Each number is 50 + 15 x the weight over the matrix's rms, rounded and kept within 0 to 99. Layers, rows and columns count from 0.

# layer 9 attention value, 32x128, rms 0.321, rows 0-10, columns 0-127
60 57 45 27 72 57 75 21 35 43 56 70 51 51 68 20 50 58 36 67 70 52 51 79 28 32 51 50 23 32 26 47 66 45 57 57 54 51 69 71 39 64 17 42 52 51 30 52 56 60 57 45 35 41 36 43 46 66 69 60 40 55 34 40 33 37 63 69 57 65 76 49 44 42 30 31 47 95 51 30 46 82 71 82 29 55 48 76 49 56 34 46 60 39 52 51 42 66 58 66 61 45 52 53 54 48 69 31 40 59 80 42 51 52 46 63 55 72 44 32 41 67 75 16 45 59 54 42
67 30 57 77 42 29 55 31 42 53 80 41 39 68 34 52 39 29 45 53 30 43 39 70 58 41 87 53 65 41 35 43 27 38 63 48 80 64 55 27 64 32 56 56 51 61 46 38 64 51 42 36 82 60 59 63 45 35 32 50 96 56 83 50 51 68 68 50 55 53 64 39 38 72 49 60 43 36 77 57 47 61 71 59 51 51 83 53 56 66 40 64 58 54 26 37 54 33 56 56 42 57 58 41 61 57 79 66 57 53 52 67 27 53 62 44 37 77 78 60 65 57 72 54 45 42 51 38
43 25 43 29 63 46 40 62 40 46 49 69 29 54 61 45 60 64 45 55 71 64 56 34 52 53 36 48 60 18 45 40 28 56 82 61 35 76 64 45 45 45 23 51 39 42 77 33 50 51 38 37 59 55 30 67 53 54 49 60 65 50 60 44 47 43 52 46 56 43 51 58 50 41 46 75 26 63 67 79 59 54 64 45 35 57 70 54 58 55 54 38 23 49 60 31 86 26 72 57 44 42 88 58 20 50 57 32 45 54 48 31 55 47 27 46 69 62 38 64 36 68 38 79 28 52 62 49
47 73 34 56 43 69 50 24 17 53 77 51 33 36 42 20 60 61 63 45 54 71 40 29 41 74 49 48 71 65 62 39 60 34 65 34 36 30 50 47 52 69 29 36 40 41 59 35 59 52 61 57 41 57 54 72 25 72 55 62 51 55 70 38 75 48 51 34 48 34 75 63 36 45 57 65 44 63 63 56 73 49 41 70 51 63 68 46 08 73 28 34 25 23 47 35 61 50 67 40 61 56 38 47 51 32 57 51 82 38 65 66 34 68 34 21 58 23 51 40 53 75 59 36 39 66 39 64
26 64 57 41 69 76 30 69 60 47 56 60 40 47 39 21 63 57 43 46 61 35 33 48 48 52 64 38 49 50 40 67 61 49 50 71 28 45 65 47 56 34 43 47 71 43 41 44 29 57 81 48 56 36 69 65 65 70 38 50 19 58 43 52 47 37 51 61 60 60 66 60 52 51 60 61 52 41 36 67 49 45 44 39 47 38 19 49 80 69 56 33 33 32 17 69 16 66 36 52 42 33 24 41 64 64 34 23 47 62 64 66 21 31 46 57 65 28 53 38 60 57 58 56 67 41 42 78
53 77 46 70 82 76 76 44 46 48 52 47 33 32 70 48 35 72 59 42 63 71 36 53 50 70 52 57 49 56 83 65 37 48 45 56 60 51 53 53 34 78 69 47 76 60 60 45 55 75 69 55 64 50 20 58 50 69 30 53 39 54 51 55 54 37 47 60 57 61 55 50 58 55 57 51 45 68 73 71 38 55 62 54 60 09 22 38 59 46 39 74 54 39 54 58 68 54 51 43 55 57 36 27 57 18 48 85 38 57 85 52 51 52 48 66 52 53 69 49 49 36 58 39 55 85 40 36
50 66 48 41 40 62 16 35 54 18 48 49 44 51 40 37 59 47 65 43 54 64 61 27 63 50 47 39 44 68 76 38 45 40 33 32 45 43 49 58 43 66 49 36 39 71 51 54 23 34 17 60 34 70 55 19 77 68 69 34 74 65 56 63 62 03 62 51 37 47 65 66 55 60 71 47 42 60 60 73 51 63 38 35 40 42 45 76 55 34 37 61 66 32 62 43 58 33 45 27 70 67 51 56 28 42 51 47 63 32 57 47 51 31 42 50 37 63 54 32 47 33 43 81 49 27 37 40
71 50 26 39 53 34 56 53 68 63 58 33 68 27 58 62 74 43 18 38 36 63 67 37 40 47 23 38 27 70 42 41 63 28 53 68 67 33 41 42 28 65 41 45 54 45 39 61 86 61 39 45 61 32 37 58 43 44 48 41 49 73 48 36 34 67 23 61 55 63 43 48 44 57 45 70 44 56 24 70 51 51 69 51 65 46 44 45 68 54 57 64 62 37 46 41 54 41 43 51 77 46 44 52 48 45 46 48 40 41 44 54 48 74 56 49 67 37 37 34 33 50 92 43 74 40 72 39
52 48 39 50 76 66 48 38 66 45 70 52 92 67 67 57 53 45 43 50 55 61 41 38 49 28 60 38 39 63 83 55 48 50 55 49 48 52 24 51 30 66 60 37 55 50 59 52 73 50 56 33 52 44 77 88 66 55 50 57 38 38 57 54 36 39 41 54 34 62 16 63 41 63 50 40 41 64 52 45 49 60 55 43 28 58 30 39 44 54 29 35 44 57 50 44 25 34 69 36 16 49 77 62 70 25 46 35 50 63 19 74 38 51 46 45 23 33 41 69 46 62 34 56 73 19 52 71
42 33 49 35 35 63 64 58 33 67 35 63 57 48 60 31 33 45 36 36 67 44 33 56 34 57 47 32 41 72 41 49 24 46 73 73 57 45 72 59 66 46 26 59 31 58 42 66 36 55 82 21 62 42 32 63 56 57 35 49 72 50 57 45 57 55 47 56 40 40 25 88 46 67 54 19 58 61 61 50 35 44 59 57 55 62 42 35 87 40 57 53 21 43 66 76 55 32 40 55 31 77 51 41 45 60 34 48 34 45 59 42 40 59 53 52 51 48 47 60 68 50 55 47 44 40 44 60
80 44 24 76 56 68 65 47 65 62 48 93 59 59 51 90 32 69 26 88 37 58 60 28 55 58 60 57 50 49 24 59 59 55 79 32 71 59 42 71 55 58 53 78 39 36 18 55 70 58 40 60 42 59 51 60 81 54 44 38 31 53 43 41 21 37 36 57 40 26 65 34 65 46 37 46 41 23 30 28 57 57 52 72 72 39 50 60 44 40 43 58 66 42 37 52 29 50 62 69 72 26 60 32 30 71 42 57 39 43 51 53 50 44 49 22 33 69 43 53 65 60 37 30 36 74 49 27